config.toml
n_layer = 8
n_kv_head = 3
head_dim = 64
d_mlp = 320
norm_eps = 1e-05
rope_base = 10000.0
rope_fraction = 1.0
bias = "none"
init_std_qkv = 0.0616
init_std_o = 0.0126
doc_mask = true
train_tokens = 94890000
Each number is 128 + 24 x the weight over its row's rms, rounded and kept within 0 to 255. Layers, rows and columns count from 0. Numbers have three digits each. The size before them is the row's rms in percent of the matrix's.

# layer 3 MLP gate, 320x128, rms 0.0912, rows 277-319, columns 64-127
102:125117080139130140132108121125127098096094117129082092108172088073114147099112115115149127081135134140123114115197113132142133133117113145117118130135155156133072203098117149173135108143134139
103:111131106172138117114134114101153147144124107147102116113101130134115096112129127211079119069116089094108119131145136141102132117113101180096116128114155158148166155157145095093125145090133099
093:105131142158157128124164144151126100133123086142174126131164173100139143044112139111149143134125107124139150163133152109128136158127147164150155148115125159097117130126115105112150078098136153
097:162110105145148180118086114129140087132100140164207121125122124140122139150135147163132163108147099143172123080122097125125121111148113146095120095132128141139138143133092128136173109138132092
109:099143115095127111116192102159096117156182123144140117171108125093115149149141152127140148126134136102110116116132129071126085146145113117096145155113111158143151105139130113134156141083132124
105:151128145159118080131121086127121163145140147076075111122188128121097110145143166163090107136133096140183173145145157150138111131178150143098121106115122122146188141106113125140131101125139137
099:135121114108132103154138098110131088124113138155168110123123115124126109139087182108121135125105174119143126128150154117154106181151151112101110159147172146091133108112138089102139063130060150
102:144129093153134115122106135088154096119143127144156170173132125116112162127124087144151166125162134141191122131102158075116134157127130092109119134152127157105178093129143126177127134164100129
105:144113109134134092099089158119137101151119124144169163127143129141129143131142120097116099088145118133172136102130175096102146129151146103071136157176136118148141127163137121110155166145101137
097:189109082151068090115091111106108116135129156130147169115158118112139127152100160124128152122112189096137117130131159129121074101112124144101098074101133166117104105085116137170129089129086136
099:120114099090134106144115102115168124123132121116165110161109134126106117115123147106134117131138123149159146100145149137192113120168121126112145114100133112138139144133107153164152146165072165
089:115088071159176135116164100107146179138154093144099135153133113140071105054164142126091119104110104142149137132137119152135133154140145121085154113102117154111110140106123148136116129160129141
108:126133137150137092090174130158104155121140117091133168129137150148123067168135136131103114159100114133141121125122168141135152147126173127065104103160104116139120142132108122166156141123102122
096:133137127144129104112157107096124132095165111155147107095138124132121130124133162059133112114142140160106151165109115075102129170149143153124135133116085110075124131132141168136169095145125144
100:108124094119128103102124113104144105158100133155164140128149108142096129126137151140121110115148116120105063157169146077136071190140156150125069143099118148155129134145137154154177096137095135
095:135105168119173093153135137121124145170160113114094181145118115136071109114141157144152141170130154139149132112132149119082112166156138129141140163125136152103148120167166114107156101139136175
106:119130151137151111129134141113097103140128091150127142121099128111144127113095141104091090133125115102165108111140082149071157109159103125108106136113147119119135140133089135187115151173133183
105:151136082115110116084103137087090097127114153076138124129158132124153089129113126115155144121124127136143081105140139086122068165143161148156151132152126116133140172148114108164163127144113138
095:141162123130129117131080127105093134152097095129088120106106151134122114134123122074070136126149139098131141106103116132144057149175159109151126153124113144121157159122122154171120146121111136
099:116123097159127153138147110085159102099127119092141153162136179175128167100120099153152127119158113139176101137125152094107140117139122108123116156167162137149189132110143109127123121110115125
098:115155079098117144121147142165116122165094164110149149148161127087097152184107119154182109127099138122137091160119125137118071149113137118097151118089135158125095138097124128167105094119133122
097:129148113124110093154142095117155136140149127148131089155148172119153162096105129116110145150139159095113102135146106125158106159133088138155148112138148143150109119092115131162133126158105154
087:099117095120142114126121093083164138177108118128144138110110148077111128106140114141134127114133086153152083107106101149127124140108118148134160079146095123135161146122115110096108147149149161
090:141105100086115144138093123124121092167137118158120145098077094155103142154165127142113081127116131125142159146119128105110105117133105141183144119157126109111151146135082160116170145121136129
098:080102121104141145153144081129130122106124119116117155207124145085123158099088095115133176110086113125152115152133162124095123144133173145121125111087143115097136121097139134122105125106127177
093:151128065122077099153139117079122136125137151159145124125159111131116124125131087112113139084095105151117082111133116165163137136127128155156131131116102091141136150192126114108142103143137112
108:140128160108115134168128131133133130148166108101130189120126126110092141129107094108104097119145108120168144090130151088130147161099140133120100112128101107135096142144096103129117102162137143
100:155074106141116144134155110106173117125140144130167112126086124132097150113099171100132107147079134110143106122132139107111143135107110126122108159093180147108139118121143107140107099151081139
099:152162102131130092130157083118145088151144102123126122170126117137114144121077120144139125129172151143174107146130148100173097142111121135126146151107145138144152144130181092113147135132093109
101:161111129199120153088174116089132129146112069116148136104125076103097141120103102116123135138123103117128103124122122114131139127132120124103104121122162148121128132149127097115141069137089126
097:143141156133096136140119119162119127142122098114104137118112124054133180157142137173109106151129134110103135139135133097127133155105148145129140141050105143175116133190057150114157097121119090
097:107133132143172100098138133111148077087159136165173125121148147097131132093139121121086134127109160144123161103120144141091101147109158119120108147150120137120118124116099142127133163134146128
113:155127112120090114088134125100141133136136095148148148133126060081103127068112130145086111124099164098141133178136151079172108133120173144118100111119109132126130123110118144146103125092082126
104:114104134105139090096140126076093123140123088163103140139113088129125115092120130139134146127102125110153126132122135125096103183134156169144104105128097115140078158131103142116155097105129138
095:106112107138140062088140082104116114172140114156143162136130084146118124114115138107110093160098114100082113115123148163143127071120106106087127099099122165121140114146144127117132084134096111
102:134122104148135119078169138119107103131149121144143134105082161131127140143137156167144153100145121114155164132128141139107125151139093090106175116154136145158137140157126142162077142139131134
107:170116155147120126111130101131128150169135116140081149156104099131121119117115106101110115184152093122132098108123161154121131141162138110130135159167141136107115153176097084123135136109104150
103:111125133164104116082103116121171086106149145103114172164141147104133107095113130133167137120125170170135148125114185109128201139127098160142110130112158138171094116122088086133106147135125136
114:109146109138090105137159094161171088105116128139128129127119123132121150140101122147136131118115107069117140135117162098110093190114158133118089109152111141123104136144093113170147092141098132
097:134146166155114148115122137174139153155126087150131134147119112094120125090128139128109087135094114147191129147149156156125050131117144113152120148107101146094148094165123162133075116140121135
104:127145081119144080127148110117112119176128130111125125169131156144128128150151134094144172112106141132177104132165112131144134151148104144088146094127110122120118127140058126161158125110085141
100:115122123143130134153115102121175138141111100105130157156087117115115110142142117117181100157070106156128147130085139154103123095159141128098156123077139116139132126146115125177122104093119178
103:120092118135120105124124151114132088105119142181119113134158083135113105120147101151154109105097118163125108113174124086088128152134158096162154091098106165149080144078104162140109064114155144
# layer 3 MLP up, 320x128, rms 0.0851, rows 277-319, columns 64-127
104:114101144128094136123143158084159112135150141107108161132151141133162149111101165088117196149148169155128157140134110091122124118144145095126085157136121127108145108129143112177119126112114166
095:113121109139121160133106097112129154138142161114102169101097122143145107136146153134092119107086103098170152151107094137172095106117108113146116136134117112137162160127083106166119154125154108
099:096094152124152139143170131109201133096133114130136149118115136127155130119151115124147167133092137134101130104107137132096106143122098138163125171128081149155142113120145174108168098118096122
092:138119085081144141092098142124087112146118157153122122158098148146137123132145169131171138100103104087140135133189075112104102142132144118112150116081111128164118128166128116155131135114144127
105:120145157144130127138142132114125207103174126148139148082088112133128095117134135118129147121173098151110115152154157110134122145165097121144099129160148111184166100153128087150130186141121118
106:159103104143164148125135100137131110103164113157120152102138133135127115141165124128109113134176138155155140164129153138170123150154140141165130115104140147088129123099120139161103131105099109
093:124151138133129141086115132135106164149134125130097188149122102141103106126156121103102127115155165168085137131092133140101110080151100164141129118157075116147122122137120070124140134111126086
107:150157130165127162170141134138120142132140152107104146103144111077122178150134182131139070118129118125103121175127133127126120102105124116134141112120065133166090110128135108100133127138129146
099:150086165153138136149129085145133112083106122132140109130133113140160120138146120134134124133127129105106161132098095119097197108127128139172191134128105150133149139189118141124171082126176136
092:096134137094162118130147124063099082129124150144147134112125119150100168147129142119145138136117130113147141119090118159167134117090115140125114098100121103099122121149139156134129100107166160
106:108146137138106141106160131122103136150151140134109139187087102103105136121123119143138147090145134153097149151170122124106118135124142131126102094131146174079082142113128110146118145097126152
087:125127140111093113172143192125124092136117114124125191163170121112114110155115126115112156139126095119126123144175130096127131133183119128136106142153113106130180076104100128099132118109108120
107:154076135133092082141149140148125153142139141144157093113110157114137145116163163111102097139137138140107106155157179148143109098116157135139137098094123157136094104103158107132126096164094102
099:098148163119129121125096160102118151108111158123152085157141117110120114141148111119180120079129102128142113067109112125135161121135093099076131137142169127160094155161113141150104154124104131
101:145088128110141119156125150144089147131151135151131141115113123129104111098095138120088132113164132130146156121144108173109151120148091132129169102170111147189140131117108105166108163150156156
098:105102155139110090062147121115123092115119128137115108133159169157153122141154148101086123128144146126093077115113091137171135111114121077122124131130111133111141133161115083083109111110125113
105:113105151104115128130124188139135120128107130141108155103154157119160108129069146096076108161153106115148167146136118150157139134087162160082114157119140106118101146090083111108131148136144145
106:117121145168121122145162118169145170123152099132126072144094115165110152120113157139099107111152105129102180146099130153113147119133087112141132115176156156100148140097119086115133120143191129
100:096166090128188113185124173130112117156128132102141140140133137129125128108141091098123151086129166128127137114092103087118154140148152120111138110115123133167119107104107124102166150111140138
099:140177160130126156126177163177153122155161130125139125114163084134147143088116125110118121130095134099127107128130153126159147105147110153141115160131093102108143163142141116103135095152101103
101:128136109119102105136166157102156109152141143093114119115137133103143102121117140111144113173097137144091120101156130114087095124154124137128126147138128044095133151170091119131146102138130125
105:145114123096075144154146112119153157157160060113109102144161135145137133132118167132138144144142142146152109088156116156161119107138118095134079112121130131114150113099131122103105103085151181
094:086190110085126092142120146123100133164119151159166108127080115110122149125123129151134123094108121091172124143166149130122150113113116135094159121142100094141136150147124155137134099149106120
090:125120119138135124104165125167192144134126086113134134125098091111121097147182103140135107112143152147159139135141111090115145073098131161154128163137142104142175142137109138141151121123128102
095:121123138140110139092086120139110146136135107139093136117090111145144160122101125112121122103146138099094133132131139132114158130145145110165143120096131137126110155121162104140111124105157119
097:150140104127080098126133127137177112110136091117161171135159150140095100128132115116122114127096125135147122127135137128146146148166155078148146110152117109124193130188127124112119136106099131
109:130148134095135116119140146139111087111107127155108135068163148139159119122149156134094138162128119114126106128124117121185108105132146132130135112115150129142101130117117147158087113121091143
098:182148125106135154102084147158135151100108105103156119111118100136127135112158141130105123150156176161139142143158128111164125093096137131116114142086097113164142093187142118142141128135131080
101:132138112144064134087165102139109134133150115099160142150126169135127137103135132132161130139149129135148110179129143140115138112142142105115143136120126152170154141106123115109111105124150121
104:151092110117106092152125084146159093166115155136125116173085126138114094100103111129150119128154097130138107121134169154135148136166103187113140162129147149165165140137119105147120129099132159
099:097142093114112115113103139078133058148126157119147105135177156160125119112160141104142146061138143150142154099149093125131126107157121125105136167158127103128110136107181141127128123134107117
095:095108139121124142184086146105149131153133151127113057164148140127127149120098134135121128109126108091148133172162122139128174151152142166109127128143124080134125199147093135136131159165150144
107:124131090174123138199121103142154132115154166113123126136128171149121114085092094119147108110157134108154111159162109130118135126112114152118150141143163160149100137144126128153140152137121159
102:126132121158133132151097097071102130112192164127095132119145166125188105158092150114128153110154120100127135144105100095137152124139152125109096154132142109105119182090119132145087164158098142
094:138148145140148133108144115105115125142088132157122135081122114144130148117117126133120122155121149171124160134124137163072160081111100078095123104105126153114130110159157131095109119133114095
099:122152132108148146102127115106116133138090145171074159078081147131131137118166167131095114076120108129155175119141118148122145133117098132143135123122131132142116110116146136146127157108176154
109:123097112131168124125096148144115180123122115122113122107108133099122150117135139137082085129136155120045154097156169122171113120112143130142103145103131111130128146144129135127118155110143141
101:148127109107153127139163160116139140083106130112166148083131120121138094174164123133096112132150134085115130112122123145124155140122186121108122153154142106130122133150120140138154136083122120
100:141131115132170166163167124121135149159142132151109145139081108111117086160112145126152181168072133106142172122083108110102148135158115148118088161126112126163159117119130135173087127128160121
100:098137099133103128148123107157098176102138122076071110132103145104116118158143143179091117137180113119108118141154132126114115104100158149099118136145127136160141108099130132098107128110154079
102:132119114134101114140093115144123156125160149140118060138104095112112127105133110132094109108145112139061124107140144114113102144153145139153143108153174144112116154113145131132140139149092157
104:127118112149074133144149105127160107059170156106135087127129099151085150111141105138120108126132175149122063088120130121153125120129151167177125107124167115101126124164122140131130097148136087
105:180154159141118095143118146105140140135120121145081146152151116128099136146116097128119104152134133160132130184153131111153096123134159099105110136119125110158132131157127099161127137141108128
# layer 3 MLP down (transposed), 320x128, rms 0.074, rows 277-319, columns 64-127
106:102177135140118117129092115082152105127140107135141133179136102090151108117118148088139178126113115150150144148131129164137113149126152160171107153187160155139136125143095120160096120162095151
099:103134120102127117157107133115144076145124168108139090093127132109105127142130111133136160136064120123130140119124129106103136117072107105095154140078093144131152180085099112120176153087127114
099:104123116124116124116135175124155117135118161173098141129103142123133106168173143137155089095145106090089102101116125110125118114124140139086103115060131097128100064139135127113110121125144107
096:144148170124123103144151122112135141167154163096127138131173144177105130158136106114129127187131142140111161168156093133114143046119135162061140091123146135104116090130123130123102137119108181
102:178129113112096138162143131158127108172154121122160098133154134114133112113118113064112104136093145135137135171093128135091131110119114128097103158190130127120113145153120112127162133207112139
107:132127071121106116148135148132135131133124163148158115161077089174134103127144104165102131139142104139166160110141111097126105171127134107118128163162143162134111130101143104125150139112165077
095:146118156130112119148133168109135124146158058136141118149097145093142133145138158098139083116134132132089105150122141136159162155127115092127163106165140115110155138112169134098142149146083105
105:158101110084122135119157100105128134114113091131096186093130135135106118139081159115117086126120156170097140113100153120079128119148145131132124146054102092157132187140126120126154162141149111
100:137097123133102103096153140076134125119159125112100129084125098126116156145070095133105118147126160112147148126098107111118166109167123102189134113156173106152125128164186155135122108130143123
093:111090148100089152114104166143131124092145102111147160104149114144107098101105106106143143167147130114112115140093110091116147174147120104146105141071145146161154124107143121120153113161142090
101:146141096134091101109113139134152122134135092106105079148153115131148118149166117119105117113108112171120122131114154128119067108128107156127175143107137119121126135093076155094137072138135128
090:117085178122155111128120092133161080140108135129129136114111119109148114089122144105122125138136129094099100111143115107103134186139143128141102129082145163119122144160168123116137118116091166
104:098142131105116127137144139109142132120122096121116131146069056130130189112093119127134137117143120127139122119115140133153124158120134115160118140152073145124144146143102137121102140159088163
099:113144126127111163143160129103138118136180122120127127116125142128110107130103126081115143114130121147125115162117124119160140097094103137145085136144137111093150139144163091118166118149125127
102:131119087162093138140131142101142164129151036119163097116144156082108114129119117106161115084104157111119106146134116141098112133151173108121080147127136098124165139131103130132148137104108093
097:129138085129104128110116119116138140126131098085122115123094111149165130120166114099085151095113087119189151138148100156136142153105126106106119095161102123129121170131063147141115106137143131
103:139141156138129137125121142118173117177104130146118099150168102138154143155184103103086107108122142152109121105114160142130126102102110133143125129062128114112107109115099112156118166101105092
102:114117139144166109094126108155145150120069101159109153113146129126093123082102166128092163140153137159114121103122092167144145148134114059114140158037138120130159132128114147162105144150112173
096:151116165129103121159159148095113094164148099109106109123114106135127119152109126105109056135156146134150120143122137147174120108143131104123142117145099110123101149124112123105113157153142098
100:140100095104127131116120121098137152142129068129157168105107162069136130143109128113132094171154114116153117133144130135135113091132120143138142101107140125189119200130081137128117130130158064
103:147137118123106168100102121118099162142161140123193129134110108122118147194111132113097166109133115104145102171142146155087104170116151151128110095205109182128121159141151138163118137144142103
105:134147156118154106126126128086117121146127189079116099144134117143148125129170133133153152132120116102109105155148104155082112093148115106157170130099139134092121105158151129138171116157091120
095:122192114125171136105160139099108130114164134107156108116047106159123104137117107146141103165109153100130138151128133094135133138135111128133164109136147135113101136100153114134111150144104122
088:113128141151108119103116092106146090087123133134142122143115153200113115113111156077129185137152175110108113117126124152086106099089115117127140104093114130145169099121131123124094139141153144
098:132113087144106130151109132134104176103089146090126154133096115121157145132159146102107104129125077172105145130113102141123135135129145144131102149070104132122132149123139137091074121115154117
092:133159119096165122142103151141118124139147125097102122139084100158105111126153142128146151146095123089124126108141131139129104119101135133104130137154192112154106085118161162090147108097156118
111:118151117155094095118182104071121134131141157077148127142158133107164123068070139110127115155148123127128121105141111117139130106151101115097108144101190137120144126137174131160139149069122138
101:160092158105125144153088115161140182123175112122142111159143130034079112104143150103113091106141119129126122135090134142123142158124122107147111159219104121147129134144118103123117133152124093
104:154082131127113154152108132117156131131120136138125108126108148166144166108079178135139133147168123100148144104132125152181119152132138106167124106101133175119154135105153153124076150109104150
105:140154110156118085115141129142120119101144161089127105138147084135178117131099157063119111133143116123105097147161104125117123084148090078146117119087113114156136069104124122114171121108119169
097:117129132103135109123153114144109157098097108138098126155077140056116100107143143110155121130140108171106124125146158151144102154110162155110151132088099110109142184095113155108134114054167123
096:124144122162161151108105106122118147099139137163156143152161168157125130149140124135111104114102140173125062164147121081099120101109123123109139135114121118155140153128154113167115115198151150
099:137147116150084118118141129122111104104131135149092123114162103148086112146115147154098164125086117122136084124120137134171121132169161132155137076167154116127081079110126095115121121118127120
100:194120110133130131160153133121153133126143084099158139142137104146109093106114119157133139122110174148169122124116138148094113188124155167106149166186162158143090127137173109111142111155121133
098:116126149112106154130101132163143119134162156100113088140130143172157122152137105134093097130091114152139125133112115121150160006128085115114127104125129143123110168136197136132108135174117108
100:126101155135117141123159132155116125116114129109102120150127134164163087145129088132187178136081124111112112088136077142106111107090118134138143121095122131100097123116171128149145120121079048
103:118139123115146094088130086135148127107075153144153147143157168152139088141140134121163125085115159153126138139105141116146152154106117184123130137114113135128133078135115144115129113109151123
101:136124097130134127102113133105091151140162120143148117110161105154122152069091129165144131133098138120132127131167130130091084120108106151124143121098106151146104120199120098124163084119148128
108:123111086120141133095176162134107140107214127108122123140113102157129111173150103112121147138124140099110149137137135119129156116145119129091120120162145088134147151117151114121129141121115085
101:136078090141147154126153130062136131159114080085124142148113150181098130120138124149160111128102119150092124105172120133094148132130131116165080137101162112134131140122137103115153090121133146
104:160116096135101118136156124110114073151119076163178089175130151153106127098109141131139110165114141114101140146148101123106114127134146143148108112157144123134113148119062129124158100159067147
104:128150128148114160152145114132117143143107098123105125148145147079155133146114146105127088135137172118162152121144165098084129129126110131132127139141073155136074160146095110121090126091115150
106:128178128107135171106121135108173105080145157084120103142093147109119121136103148168141113074175128125140109113105148114119131153149078188143112120102108136115142111113127125144072096165123143